Part of a small language model's weights.
Size: 11 layers, width 384, 6 heads of 64, MLP 1024 GeGLU, vocabulary 7719, 25.5M parameters.
Architecture: rotary positions, no biases in attention or MLP.
Training: a variant of Muon for these matrices, 542M tokens, 4133 steps.
Each number is 128 + 32 x the weight over its row's rms, rounded and kept within 0 to 255. Layers, rows and columns count from 0. Numbers have three digits each. The size before them is the row's rms in percent of the matrix's.

# layer 2 MLP up, 1024x384, rms 0.0457, rows 218-289, columns 320-383
101:098113149167166117122118132039126129113162090113098162139128165089146115199116155164141095090202182185105158072123122151166087120163140117113141141111076165130137131083110136124141093132111117
093:082165096139111172176143155096089132126131127213100110185136116120152126114118107123160142053066074143139156071132114182198109094125136098084092121098091121167133181150136152142172175065094159
112:083149105136100080108170059087164128206180184165125124126163151103137126105097127100134162132094131161112128123123140078106070116174068155110192188122084113149155185178085106093152064187161150
108:126069147146137101103128081156136192147171103122066093156152128181164104137141169131140116135137171120151116128152094129148134123180148069138175136099108119156141150093110128127100101186144116
102:118119132118082097149144149143147134141113125120115138169049117097101111074112065144111093128184135122069153157135159132150148159175103140098129077113139135129176140110091136118111114105018099
094:200107136123089107105128142167142128160092164130186132145131115101167031120179158200130145185112118201097131105129183100122113118132078111149143135135123138138145117162149134178106171118132163
105:168149124099091164166103110145106124110141182166116143092091117193110144061138166151179135102153093119127080120133088145120150119122095098131131165141177138089150140166070142083170133135133146
123:145119123114123152154128118195087104109165142074146092169168095159112190096133170147132097154116135094083169077110178144146147196124141042074125092117129124072167059160121139159121146092132140
105:132130157127179168146198131174151148151138079131212130088135117171147140083147145098086081132143187124089180219172242138110151160096210141110094113123101093164162097122138105108141107144092079
092:187100068114124136092103103142152073171115180074123140147063176118145152130110115145122119116175160101148105154123121122098123195121087142058142116136133104152127107099073100125116130138171106
099:135120100138113118165183150163136106102124163102129113123124035131120120088115108108118158203085141116136142060137101093122029129104218130121171069124044096125149135189153135062179125084103128
092:107131108219188085137090168115169119080132148112130138072141155104140108073144144100125202148120172158091096146142132111112209149134148126182129046085149065134151083204136181115115123089107120
094:124158119104036115173163200173087160186147141129125126126060112084079100158091139126106167147141148138161128150099124086085123155130197094173113129144097123128147108091135126070096167059090141
095:112143161159087177122160119194075144222185135119172149128096143155107151141057167115115157146098133175155099149129098107083173123130115136160092101044106114141127129144079221098153077122079111
100:091108133128112126066118097172078061190130144098107135158178088150119110133129114150102202076115138120129151137145116128124113126169140120155163133064078155110107083108129119148125107143139151
116:072096147125099130105144156088106064125069101116127120123160121125163134094118183176079149158118124162091127196104140152162114090104072131161106131088097104175039164166134176052119156122120113
113:105150137127128133125123159070089130102118086073138130119140163137128104157126094166153089094098090117141153132095155160148110103142124076124129122106125098074117132185113108128141159188147169
104:137173179122132136087171142079184133101126167149136104134171141142148141112119113132136146169153117187178092116149172145147129127097141077141128147141151091102152115193135072157137156123158160
107:137132117160139151090052114135091181191116127110125123163199126135127162128159166137112135115139113157153174142154099171118129152183144054140129157099120206086140135091101139092145144135174127
096:089122056187107130114132101172159119134096139089159187118140155121142172102141174073124067092134177136089103125092141100094160138165132141127129138141169188160125107076127147129150167114121167
086:162083138141159171174099092130120182139176145106123091088098135180062154137132122064126162113166149176124228114166150111166151152149113072139141105146121055124137101127105144099133110153194122
102:133167096078124118091152073128140149123119106125145078082075178141107093124124170143073098112129157163168112149079121128159126122122091122115114169116132144174144085176145113156102145107066121
103:128192112100119147144148120079117087114153159165183114104141107126123125120083176172080106151152150143126163175136073073087136069166178118190116159110143116113148118121142122174183183131126097
091:116113092146154101121180111108157107108168122160103121126175070085144170152120131184100111164161150194128115098095131185144043117174134106142162102116143131134155147142160182072107129100121166
103:138153154078157114095103112147070113092153121163118076161107188157136110139161144165137141134160149141162142123095106130122080099096181149129131191208123107089157158123133114146176108094192049
096:165152162167130198120096167174166177176197128135119163151155128128107116164150135115122164085143156127134134132145106161113120096136100152140174150145120143142095103099088157121192095069128128
090:153192103120150126116130092125190162127104157195100054107200145159174160125149092089105117154157162137119194155186119136131072159120109124131165118143096147159084122110128154092111147158129083
106:152152141112131124133140128112123178152094143155158114133198123121135145111155153159146097087131164105187104140117131121074172142102128119121171084068123107177163131114100185175136114154156088
096:073180155157112136108149160052159072115093141160196136136162137126172158152161163183169112118116100116115123089154113137116120092127100077146109120113158154063072137084095113159085207127153156
119:119095133110214090094083120106126161102107147129103113102117137134145127122118092177138135146193118145141157096174163122115138104171111134105136122099079146105113106141170130129172152102117161
088:075131163110075198201056135112089122138108105150072119117180209100140118142114139119118186098179113144101156152120108128182113182060091066125081127159082191148147144155117113112112082117136164
101:102154148068163170144150092106089110095103080132134137101059162163083106135112088041120103075138150096121141140133129098182207159119159139140062138162104139101086101109127144170146131163169095
106:080106204114121068036104166180112105156137159170110145141110121124083168133128126146121173145107116116122122133146138101123092139164110135127182117114161082151151154105073142089127184114088100
113:164129159118114137127138091071164152078118117131150138100148139133109120133167125086104157174198081155170141168120119094141145146159119201155134101116075110132126174155147109129120152140126155
091:120171129132137182122143097157127176132096109137120132132157159084091143179129164110093106159180151106080187125199107161085120113168142101118092118120097104139108144127153131145157133115067100
091:104149130123140150145098139210141166154087137128094088165133125113148166069169114076096145128121175151123168175168117170142153102111086150119116155064132089078086125040128219116089128148202074
103:106139148150117159110130131085102128096112095144137162063159114139101121130082165145141135105111147126154123159181184141113093146117092107133105152151169101117172148084147041135091082142163104
094:070059074089110136094118148148085119120096109128139124121101146148157190117146169133144157103112102125148115110126091120179108059146154084136114190098160196103098069172160163088112125151124150
100:073126082137063111093108108086096142154126125128135131162120134154132089090180149105163109131103115154117123101167138144109123143143142155139105133101164118118157104122120084072162140167165145
098:108135136157184170054154155133149114060164117089125164093093109145151093149121112199110145171117117152121090165138153129113144135146110102144129148116107111162135154150073062151185141076133048
105:155161166185174064135139111172101100117146122151064134130057127155170092147167157125124132152119176134095124168138104121099185200097115053114085088137142105125093137112129164155152065132125143
100:061106177121095119080198096168170129129114151118117103138153149137133140134123164125136125140088093105109110149128047081158113152140168118087151101102146091148098102175199102086112128118118149
096:151124137151148100113134146133162217138112094092077114149169086177104195194213120161169098183116129109157101172099196105097110115102065142177160108083122149135101074096126099055137118132107118
102:143156159087152078081108160153089102181125104109095158151156177125101115079165181113129152124091163097159127088176100157103119161053131086105085142085145103124104012148165050202164143139113145
104:155172168123128170093104069145143179202111110069140119131123081164133133147116109167116111125158137160115099109088163090209140116131114109137188191084069104158075135177132128077138134087093122
107:078070136088125101146076125125136046118120193124147147177146045077137127136054127186059094187166116132173131086164216131162095088134148160121158078106093105120106135123139191051124123149078076
106:136117085116119166154148169151097196105123209176114104082101156108117093035190136137079120142147103114171193109159175085161073098088185094081091221083126117134130047134181086089155145099136115
101:148201089160105132150126108080135165115126086117117130076141091143121148109137116082061114164184098141102120114175125129175171133120176110125112113163153118111139108171118127080112082170161192
111:135136168145167095103115109167158101091108112086124099101163098118077083122119195178112166098127194126182092174097085104195143143157122171155166199076091108113162124066097098072154145195134138
098:124131114150084135131127125143095091145084125129137127114118172115151113079141179112104126135179160172098119164113097128156188169147149133190107064167161165079154104123148172152169173145099110
109:125125127134153124113060173160101141108138164156142151153126189136089066079201132159101134130161048149119081147101109113162127149137069141145072116126090164127156106086115125131165135093112161
089:140135058091139130101141166124140160151101063114125198119154130103161151102112105163090056082130148171105187103190177131113115126152074119132123120100141141150121226139116091139140122093103158
103:119117178124153121079103106141111110170138141113108097108132109126095148149111150095119127138136126157127155200101133091170076072129112106071175159037134114181125148098143159144143235130140151
091:102147158136082138151152116133149151146149171113140155111080177155119122137109117120113095082162108069101140158183125076148129129099127189118176126162100134132066118075168081099121154128118149
110:182106097198139129123117165120145204167138099117135126137068087111089103121190153092159086179138157125115140176110100159137121143123122192097099067110124103101113172147161122130190131114180116
102:166116125223109147136129139167123195116143067098073173095148110130155148096212128072086068145087168105050132166119138100118141085145116102093100086187127091049145137135133126133137144174109069
090:162106141097166084139110135097184194119143047142146102092112147107116139104106077113111115109156173163115173125118151096129106104111139113146112114110030179112161168169091147141169096157065150
097:125150157135053093126100150134076129130119140168089128130137153146163150140157122170125076085093208119141162147115131127147103029115129093148137139108128168148077158157186174151117125166163088
096:128147139124076102168084195142139161140122095112098130135153102162150077134103093120090151143173135102156184145122172185169127087112143069100163112053121152099084093166140145057124130137128160
088:122130128155194197125149161126130164134093106117154139084167104097162145204183168106105137112130138124121163110052202150108160128123082134142118209146136185138060109178167130093164158118099094
097:138134159153065137103112118167099113142080088149098166132197112084143150143116094152134116148190143121146132122053179101193144078168093136206163081128069129208073122166091124074100178177150115
097:173142131099168193092149118104149069114093135096115087168124152136132182083154136122109174158153125093106136089181158073129137133103106160210091115192166078109106068147121142176073116142150119
102:138143189132113157081122101138061118148119131111111179213143146110083136086095142140123150188129145065158134130079136085101152112145204096173052136104109091147095141079150098090158187142065069
106:161188077123138090142179104105104129110152128137051117203167084151095095162122169174161153140103121129066144116136141136070130089129183139133153133099111088108117176073155092141207147079150177
113:121074163109128130139113085129135121130108088119163111114107140135126099144134161172156092096136109044123156130056163126105110111134157142127103164121143127067178174123130144119068127133128154
108:147138147135102117121087120100172157178110076085156136124172157078128074156177110183142094112135091131067110182142110074116111142109110100163171136123139146125189145137157127126088153185129080
087:088125166133117200115122171123102125102148126141089103144099116146130170095168142104135125103080149098173219141165145161088198120130141177153078109159117108131102164224150145117117069108105145
108:129097147072050134086137174115074117116130162142139124083166055137120138131062165109108203117123105145146116138085113218117117149151166181148186106150186120142150062114125181175140163128157124
095:172117126119151144138083107135111158131106129152096142135145150087129152081128123167172120123110122082126119191169076148134178176192155135113125135145180171137128143056161180091148133166098136
088:164134152130156083081101134128100161166090082106128121166129044171109135120144131147153109166133071119072173146080121088137158112115164150211163117125071120172088138168120137123165114159111142
097:158110117153143170150115157069095170155106149156109110114114094137078166077129138125143168070107185159152136107063091102112127123112153138128094142138166145157149146112160142152099116135100110
103:082147152130162071121056133111146105154114172145141154160135112107151160135128141124105168126114133114117070111069110162152160107131176151070187193109132114157121104141194123190166173138121150
# layer 2 MLP down (transposed), 1024x384, rms 0.0454, rows 218-288, columns 320-383
098:094098164116150133158152125110113195090134124105077150154129127087162107181153117181162142123178175169126103099166100126143073109121104126099165137133100182105125124162153136090121124122136091
099:100120077131141086131137124206126167160105193142074150119101191120108146093190143097122116093124133168096120111067149109194102090098141132105118140155113151177070156114126129183179132131146080
105:142159116075114120176045115123154157197154080116110119165118146093125118144107096107080175097073125141136132163120112130108089067157062152092130143139070131156156184190087115111170113201164130
114:124101055160159127147121129106130112127167124163074122086096122112168124175088194065095097099126134132138076130113122152136135167123167097062133149154099093149174160152090096190129140150135157
099:146135124128060085107109148120157153187113135072166132177104111076112086082097096125166124106112134192124099113166179138195202117122081122162097089104101130136110072129143115156117097112069149
098:161137111075127073131114145162154127156080130146197123175129105156153086119138172184165175152140097153112166074120070134109089077171166121153151135125112159090177107151131118119142161162137157
104:106114110090080163177138158146119126195139160162148155112103105192097104106184152148108095145165193066143164162189117145109172168140088100133133104118169098095101140211075153121113094110063161
107:141121130100136161114154166173110125172154164092169116115147166126140131082135107120196112163122152101123179131143171152107166100098199105144148116110092086100092166107128129145105144074180109
102:123154107146124180199175119167115122130112111113095096158130111142144138115157143078132121155145157120091115238171169167129112139129154160143075143160160068127161072170149175121182119084134085
095:143128080112108139079107100176125176116109100062095155142088182136167133126126149161149109117132155130188129127096103069106148167149076145082103097172119095099135096039113139099063150082137124
096:116100093117105192134116087172136104141098180105113102162091096155101193129109077133140164163125098160163100118113109123131109141102120123066167126148068152096181094137112116093142100101133148
091:124129074159142094195103166080158151089125114112084128139180073143146126100121174136128184136120139119087118158148160143136196128164107141133137075076146102147170095215099198142109140067104138
099:134158143108108120114054176147144096095163151090121109144096154233119149164157087095112145112133105095180120133113099080080170131137120140103115137138098123131132140169115089093139138028112137
093:113117107121072109175116125150096088180162089127139122159129133142137133117108158146076131102079153129137145120110106074090169111133144119186104156103174141108109148211112186170145125087140146
101:082120123103083107114115161194121146139082189087079102139160097156130115164091102197129152075107146194038094152173181137098137121158126080173124128111115139128111094121163128211120114132191175
111:118148150117133147149191107109173129148112151093118116103105066153130115129105160142164134171141151151140089192105104149124124118101124069103145123144122114187130098255107155130083121123057125
112:155167118100159152090116088105121160119126105145180166110107118114075169081154133044101117102135143111085131113175105201087129130111118158125147183098173091140158154149084077120085122073171108
101:092134177157125155094117038126107122083125148147140130122143150145114135146095167181148073175126101100125136169089137119208055122157119097085123121094135167132164137051121134137107140103148103
107:115105150156170120078099119154086144142076163107146159109126106145174108109125135169130142129090097106117137166099151126116151135136096116141087100123190148108113097073086146158185124151155130
095:095129113122082157166119117080141110092120074094148138119074158154165191104150101155125077146104108162094119106077162138167157113115117148163140174110138164165119188118100145102168163133110146
093:102108132137103105150152091097081128152159126100119155147172124143108162135106106092138121071154110123134136112152134057106122145081077121113125096118170096140149098137080154145172114120176135
098:108168112120077102109111072111107129092099152131138163148109104145135087148149166148140141112162186134187158118114167095103152155165082097154130116128097107127133131172155110185157143118131111
100:142130159133109099163163133160113140128139111145163132086083126129134120160142119089106142146101132135113161125172208152119130064071180145138170094174151130158136106242128142130176115181092138
095:109141099121097128140130110171185149095174160150124143192182124079121143121155054149100069107121186159079138074086167116146060098153138113152084131121111133132131139100133149099107124109148142
097:171075113111189068051122102137103169084115130143156130136096135182152099097145135102159151144153144147208118116136128156123123134136134108096123190133167151129127059145129108134164142139219101
100:128153131107152156161053167139211139145130087167161123133176130075105072156088141112135127065162117092121187096168100153113134166097118156122145119151139156074117095148135190067210105083117186
090:144198130140207129132148106111145113170093203193123108122206132127165118125158137101102101165166123152145155140182106134146092182118108147092185098137118168143074165080115140116113160163132055
105:149137202178150087138138100124091182150133105112154149144180167082079122130121139149101148138141070083169129126148143142116174154130167130119124088171158100145096115071116097137133110158147103
097:087142134155146123128116169127145075127112137168158144156096082103176150141138117138192179127114116164071075130152135142096084151167126118152215122097156159105113145103068099206134105146187122
100:102096098135161091123078060110195101056129188121151159146148166166105137093094164135164126097125160084108096129139137168159118205108140039105140138136165145136166175013136160111088079142162130
095:123122059116115104126114146111136121104113141110180104125129149079129108114082135050103169126177137148098138146078151104175149182111116066167156061157080143145123131033106136138102076144148147
101:169144106155121151127124102141128110152127059043162121153053089154126097102147153099127133148099157156146135153130134131080132139118177117150066111168148176116110132092123110139123124126140197
103:095129174140213193074068076119118145128126121150076141124105138159104170139130158123121176103100152096139108109148186115092066141142117086130097103122123096134121127165111114090075103132115113
103:112147131149189086131157118149129158170082088148121134136091107115138178117152178132101096104074190166124159134106177102149109122118080100083121138110134133133165091140118146154058117075105061
096:127146141167146210151077116166134139073124179167122131118118162127121137157181209140134139117133129147134142120127124154119090171112097138054083131140066085153083106183107099160142189135107127
093:086187092157104160133105094129141155186107163181065070128153088110115104066099097120120126116137165146154113123157107115152138108092140149141091113122151105121072165087111134110128113126193097
097:142154117163108121129161084129147069129114131099167122085100135072113068121113127164104118078115147083115127092153157130065070179155103054104124080151175058139133149096115061095123077188084046
094:106116012146106138122109121119131129113143144151154109124122119185214177142181137114156164095088087085123114113112078071167129079137124034083127181106138133126098081189128193102124082121151158
098:071058167142103137133119137088139167132070151134136126174163135167155119092168095108089117219110103105144129106141129132106068203120142091119136121126153135166207099137151108129125129165177102
101:147153177118131146080135115136121141060187095106109132074143059134164102159102108169121140153131132137114083096145163118148151087200105111152096188107128141173097111191138035148153109114092095
108:132134168094090090129195182166092124098146155154121168113118173135130103145155143137164201100107133159129116141113173085102156189069126100127086157192173137085139106164151166153129042048166141
099:154086151087129110103127143125165114089152099147106145124127135155143120099125124086125097095126087157104086090060175138104173116131143150166221137143163145121087084160124120131125098085166128
092:187129195131139113107154136162141199091091074106098053152123078135109190192180150143138145168140114124184157166098138162099110083123180129130099116138137118066168094234112111136134156160135193
105:132173076156082132107156138163118130148150137106120187190087160174157118118165116172144109140082191118175073120104112152164133134128148114111148124076088154133063134255134081145142080103055088
102:129116106105144144143082137127150124107148083110171156134122147154166123132098133121102114138165133147149065159064149060085215128165154094138167141140130109099154092221112145108143105111093163
104:072102162178095097119175114123127091126093142109185189144092114089149140075135116119058112138168133150131134143093092124080111136129098088160126135116129073129087139134073183070159133145067124
102:140108069097132169152145176133079128089179235100106139105093144099110107121197146134106119156140142141159122107123118093153121160118177117075147151079104179152187129094169122093133112109126089
100:160181078126119205083132093116127110168129078094089160094150126121123133128136119125129114140184106137104120154139108096144214126106154115091130167147170153120130135142046147113116125092118108
105:140125131173121120076146160112153138066094067062084099126157160103103120181126188175105183160099133179144128134069134088159161108141140103151135161145105124139172070000037069075151151230177114
099:097126137175094084151183136140093106114104142123135110145149085111130095085157086102160105103188159176141157145151028166139178148132142104124090108185143096166097106098148077188167141144126136
103:111148142108105170095108131150053167118142168196114133167137109087173114112177189123200135102112116066110156156118159061095183128174152131123160151118139182127149134189144143129200125134132088
087:193155121101142166090148100143158099139178153122112114119147142081168108196156156111062076151207137162145222095163168115148187092139196124098123063084129077098141155096112175138154149114118188
101:175128083117087120118115196192167176075140179114116099116133106081084107154139137142110092162126195127099153152094105065129119163110139068056105118145162156110147129240143116157072125106145135
091:137105144104099148093217123149181148137170113117180156166077155200118138130110098153111089136095049075135111136119128112164153149081137131151155130102105109172118113055168144136126154172152136
109:148096119184103095145073121104114135096103111141187122128087145109121134131115121157140088073095122110099164168123089154122202141116120180143108081148151136134097131097153145080165131135153157
104:092101165136092126113162115139147141117189109075109119076165117124155155134121069134139127176065139118128143201100129096157181107116184113085082106123123096090130094029148135105136127146152139
093:160125131133113111153129120172129133141139115196118093121159137147135138165136156140138132052171138120187136147113148105132080126103133133152178129124123160157152166106121170138163076164125135
100:157114169156078104163093150118123130125162137116133165126143149120160164146147088165136060082098190153123183111123146098107145047137121179134093159100065152113076135113083120160154085119184146
094:137158128167092068157064164174158168129116209134120140142137151169127125077104081129164098145173160098124191138142199152135117135171175130100130164090115169092084106152120141125158148135119172
095:157152150156176110153146126163129148133097152097107166042168129143185144187155117101116065127120135108153144133141162128121129190107109140143110200154119177106052173232195123145138151178138154
101:116123104135110115158109139158159148159160130118074085126118174145124096084132215113149125101109136161141106174120149117102134206088157069134101090132160125125145126190143156123150123079130089
099:144160140096144178153172097105111071133101160091124152150164116073147171077147129188118134091104130112102146154162188120106130141147081160174100144227128086096120104088107146147058102163175100
100:144140160160110124119160150170087129144123188087095118165087086148101112121057100130133110146107124129146109106154154126060135131132149117173160150145094198111119091204134148103107154101081071
095:121172131148137158106150155163151119048187112130117165170181073100071126102125129175136182161168143118084194127111117111134123072162166135117137108115130125128142123000163138113160109130166149
109:122108136121125076100084093158119119170167100154118089117087136178134106077140184091144129096165142121118107092113136134116142178057168108078120155151146172127139127137097154090137123110108099
110:178067081157142131126154088164053152110182172094152093150060136111125096149139113190098167141156153136116111140147154130167125157149170145082178150119162125111162135000128082117087142120137133
090:118149128154115186175122107110094124131150115129134111129121115085132116163110120122121130074071141098190138072103155149096183110163094145164104081186137099075148150044131153141150137159072172
100:116077208091082126090139161156124129127135125144104147127129114104154105160079133090119118171105126134182141140112098188087150196122082168153156142139144096133140119253163174193179126185106101
097:159075181133134156129106093177155084170153112181097134144115128095150101048124129148141132098138173103155103137121051066155140196168150083126140140136132138149141118008184188108184161141109105
087:163142142114166119115082137124109113186129124114132148173097127126143085141133169145136119124152131135129160139092110111158160041143129170142116109134170127158162143181168218165126125120113126
099:145092064165134183172100184092148104092102112156082097103094111077084175086118126144112113142049166138135147135058040109115138108133204128087116129132091168137075152062122130207115113134157146
# layer 2 MLP gate, 1024x384, rms 0.0454, rows 219-289, columns 320-383
099:153101117082121144104156108039162126152167135112177099106138109120151136154084093159154209128102135136049177080166042081138130171141116102138179140153115063118147113176081142096077133129122188
107:083168120147100115104149043124123056092140160161089189142119114146175136104121146142125094119210110099080136098146153127140088157140123109112179119126118121083104117103144169092099092141131128
107:074028101142130136059149124133073190089114090068075078143131183176169102120186144122158120108125139165109151142189136086164095133174209148177157087077123111159113114153126103098103149167195114
103:083119115107185177070131138136093163238119123117105180114152049049094165160063141161174147091166165134165154105110125147136130099142169134106131149105120088176125141122057115134168076121109164
101:100133108166143097157148128132144114177116086079144159193132125159141097160097160142105104165148093132112131102116130160160114144135117087178134113127139151112109092128081065112131120134102172
096:174099200158170125147120139103108132126162102028106086135125109117126130094111159046107147145132176170130190149092156142066137166127121101061096122131135086123093157051159113157208143090196122
112:094062123158111139088103188117090112135176078200125116030135097096123111069204120163102043138172166147157150149138085097131171122120129122187142135123074187149117124034109185089122166127147099
095:149090121138121158117158153179101120124158138093115149112128134107174143107168170115085178175130152195106120173146125171138161129099128119183096131143108111148125122136116161138145081082147108
094:136206174125106075096126122122123145143164078164134140147139179139089114115128169144153115108088120119082114111083151138131190177125195113070159153131078105129113165119074165095162155153174103
096:148143115097092122095109088126141106089163116143160109077095114056084129138101139069126113164056110152109096140135107061113109153075141118101124102101037140123148130109170087136151102095096145
087:108138147123162094152163109123145096056106165093177120097100133136095132081152197149149151124127128170072088064137176134145143137144152071159162115147163103181094079157134140180109100100154090
099:160099180145119110135127161186159144060174109123125092109181112074123144114105103141109163204120124115130147061140154149081114111163131140136143103155174118135135162141043137128118157087161160
087:134146124136045160151182161144104128195196182115159097148108146119083120151066204159144170080131149171121102106148076077047158145106147137135098116102117114095121094128124138130166138111118155
103:198123107129112114076109123127094078115145123104106136155109065107125102127219132135118169084093148165151108093114174122117152141137134080100162114131146125083084110118175164156131142133195127
113:114082118043101148121173136136128111066093099104135113112155158074194083147140150210081100101196076176125149127086152123139140112173123098102167091100141151163151084111132143123101148107148115
118:166156137111136091134160107118127130157122069154176140132099111113112151113162108073131165093140099128094134146202111135061168139098163143154142183125186059139153084158144115066088101037176085
101:140051118118168093102131167133141126177106076109149097145087118080138111149085100106058105060146161131122156132087061127111160147088131139168132077143127138136079113126155127113138122163126110
109:188104166159158090134109167093082141093097124088122122122092159118057162139110093135028148108176112096137143070094162143134118096070152137130151179162155101173105099096105154091148128150131161
095:127103168133129169170121148090056144103091069101173186139120149124140131153129117180109108172111094132116140135118138192175099103145046126166088156113150119156105141165110134127119111164108080
095:085151207138097182089121126057123135145110201127135143104155112169166131123187173098145139165107093144108167118102114084105141172162146152147136076132130157161094161120141133121153115094090138
100:192138194107127113155104126103075137159164096088156162111114159144116148119099163134108156094112118061109160110153081148201147116111121146094113161126109163122139096157106063118156091124114188
104:086103144158070151101149116156130128149121133124092138151108112078135096166140129157062156148122107181119157084107148150119154140114157158158186176127186048122122094139143187084167129079149138
094:122122094147098157099122111157158145126182160145162147184172135069146132146117074156143092128113122096146126096099121135122094091186124137152105144107096140150114124063118154114163161141127175
101:149120149114114124167116125073152096151138093047093176089148101115124128108119131119097132139122131102139104138044195175131174145123116119151078133100150091179072145099127133193117135120112177
103:108130204088153126084163089111128119157105140136086107107145123153156123113113127146123181117118152117105127134097104148131150141163129105106195116128141143123066108164110159157138140086106089
090:130151107122124163078123161130131127177084113138191107095132200088150087170136160098099165127123088114129129115111108131140143068149095176111187151100156153178145128183088100140098089124127128
098:122151114106039146058136146126187076136138118093113101139161124148175096102164103140139109115134129127088103114071084086068111129191161134170126145123078123121132132114154121138122158130138155
099:112126169104155129091129098076116060081103148138170097143098137123204171106139146151098141130150095137141060113143152127126133108163130076097106125127182130038088134114119062139100158133138125
114:157144109147115117155183094139161137175121111120101101125149113099085110112173163152142079115132102157095167115141146161205109078144097155181105146147121141176108136114112164108143113107120082
091:099143093134102089141187116096102144135139133119255166124075062126108098127109105080155115060112168080098073126083146062092129133155160127094160106145143100110109085078116113140155124181182110
102:107196142192165131127104073120124180166111115071135130124067153130119166095154202108148160185072188165121118160083171136084193138116147192160087116174153089143140132131131094179114106148126167
108:062095128098122112162137158090111091168134151089134121124119134108128156149151156097168149121036127198102168208088190119119135095097160108135090131161073088155145138155152162121169150109141129
100:109130131095154164163113122082129073097115126090183129169116148117082111156073052129174131125158092113168142120143174137120086085128128133093093091124159091112150126072168138152152172102139139
100:107136121147072145069107090202130192120111128172132174104144124107084181146136127103101154146102125118050144116197050112056172142135105133158120113154109123110126128145140135070151066109123111
094:096158049164158098125172151119163077098086125144147108109144167105098117144166109115121067097154099129088061117103150163132100101148130068111068100159071178168130073126144094134154122146083169
106:094098129152171114201178116128102087105095127128137097144088139082129119154110120200097118124171153148111138119152139151067171133112127081078146107148166147139135105163146196117151217131080159
094:048139069089141151129135184109048121074093106105170069121120122167131183108159161143120169112129131120145161122109112123170142127120125082157106169149169162131093075155152067134159175192165176
101:189145140126201159147146098170154096132123136123134107104131114090148150143096117130076192132121119098118099149158126134142098098118086120086138117169117130134067128222112133102082155126050123
101:136139115138142178090125179108110163099194079165095143133077142105136098164146132137093130119112157131081103175117148122158150108131146146150164153128165158107144118163120092159158136111140064
104:149122101055164125158148139137114130119068089076146108138160126079148170135079081182092183134112094114152122122133151142125123147170156088156105134115128138165115079095101123102132127142087104
094:159150073070137131113130150131164110078098165112137093176115123065141091120132054171132126117132099133138127126169190121149118108138132144145104121150149114130136084158125095137065152097143146
092:146109152126114155125186178125119148096171099066137115159170074107140187147141117146145111151113094086117089152135141071106059165105127129128151107102079194168131098098137092140116134125089117
107:134154094082148128109119139135110080114095129176114092144149158082112068100170126149110136113093091162063121153173164133179177144131145114104174127158176120152186051070135097104118196088117116
099:147111061152160153090193183140097148144147152099114096133073116104101138073089135154093161131157185131152096062146081167160082120104124123153135157143154149168186120155053097123092108074131129
105:162164168172134106105101145134177139151136093103161142149147213095143132122141174110130123125196149159128166121150168087137138115116109184128108127121142138090126112167111069119113118185100089
101:126106101100145143083109159076135158076164123108139161088087150108140105125094140076012138105160132124121132090097124136161130112105204149081099103178086112137155155072105156093122147145102088
101:152116173098122093128146156125114102185131120103142103105131139157148132159105120117153128152066153143106146103041130130091124053150145144064090134100080115154123134115136139134136171104162199
098:068118152086171136167119208125149150091120090179097179087116119119090143143146117098161153105145100187108106147163129099179108089126149139171111177145089128094100108129093107107085147094133136
099:127122118098113123119167117147162206170078115110162133059114165133125119103147183138108176165117153087076150154183098078096159180083179077173156093070162094157117117101096175098109066080114115
100:214096052157162152173088138112109169151145134051146082137067194102122098102160131092055120162119148102100128085106131149124177139087124129111131152183075165114113116162112074108093087115189125
084:197160134073037150136171074143131093121114119104113082146155097084123125129116122127044081197121115199146128119150158111076136166107165177106142086162130089097096106156130087099088143095103140
097:115152069125085140129155168117148169111098099129169085131125146105107171111128066109179121086112113185145139177061174088108169107137104120070101096139070108045114152119087081176152110119121153
084:067180146128176155132130137084103087118141070105130150141194104119180098070094116093139191193152160186115105106069092099090108078173095090136138149143113127165144119185120139138143117139113127
111:097119160062182107133137154164068126087123171139105101136138147073133131120088153139169135112128108111086116144094165065113068118129119135151177122183128179125130066134076111135101177110142102
105:161108104097134145140060112126041216132090080137155134134155138108109104137164151124087153141159180144098119147181140157128153121221105131162096147168117137136098131124102138118128066121125079
089:188130152139155112121123140103177133126130066139099124099178147145104107092143106109083130112105141142097183103104120094140135129126144122131104103093063130111137169159058101112118062127093173
096:130172177133094139131101147091116123147112102157108096156111178139108140124130094122108122059089142103137160118085153147103145060167094132113156141171065180161103137195160139157107154113136134
100:121161145120139102120124135155146164178138135140146110150117207134020142147088133138099121127111186156137116193164132145144122123079207172105080162173070180132107113114109185067126141126109153
093:089174135132109173130156140099143142149119101137122140114081090103166150182135153101080080129195112162150114116129162118128044173111089114106145148192137101074070148199104114164116119157074109
107:056114123105133093180093202066126064058084124172154111168126126121139195118125033170158099147152124091156153113142161110143153118101069160110181135112092132159136095141115114147135100096092151
097:118063197157072063159132149131091166070174075077101149119105149119117124146141128066083151141088088179167138142083113182136135087128127075151147114125082128180129169086104113092141058132103119
097:128145137105149155162171147126139120075142129139061062101105083112121100100150166150150099114149094135055148178136171101118115183118107160120172146136175186112189096084106122152090040112227125
110:147057200096122153110094136084119137146149151150173090051087190123103163122097134093087130121105162160178128104123109135113167186134133151117098093077126124167147130166166137118039076140124096
104:139165158121134114132098173151094136104196138146115120117132088091120192091132118087111142176162156186092149152170099144177173210091177137150105127138121115123102081121106110148165125151114090
105:141110159110138088102071106133123132115094175123118128161137153082069108066118085178177135144111168162128096157111192112151104140208121108150118106104081166155149098154076107132079152139094127
087:142148124093145118119160167120102100140119090132107135155172078135092145086116147098143111124091171099090060203118122097106098113139102139087136110128110158091147157107103116132119121075214178
107:111110162097122152088152153119097128129109151188205120105143082111110176088068134104093157119149119166116149148131160180129062099180151143149131105140155117144170075112139174131117158100124102
098:064130068143165153095130176150102139175127121159152115146108110125177106159167132113108108083129127153218142109140159163138122040134167127145147156158121117135165142098066139180115096103173133
091:130166090172152074065143147155167091151103083113139116099115092153113169135155178141122106086098084110082133093102121142124110193120171078128133132170092121138085155179102117132201091160154078
098:144118201090180128096169080112086178118158136143226185093159138098148122130139099130108177094182092164084116107169193173134172152110148121145130156114112158118157067204125112111111105117152083
096:153129205105135103113101149093116095137172109135121133116087120144103143082176133092042153115124162116124156076108120153089159178091145105033170131126134120150104084099132112096173182147123119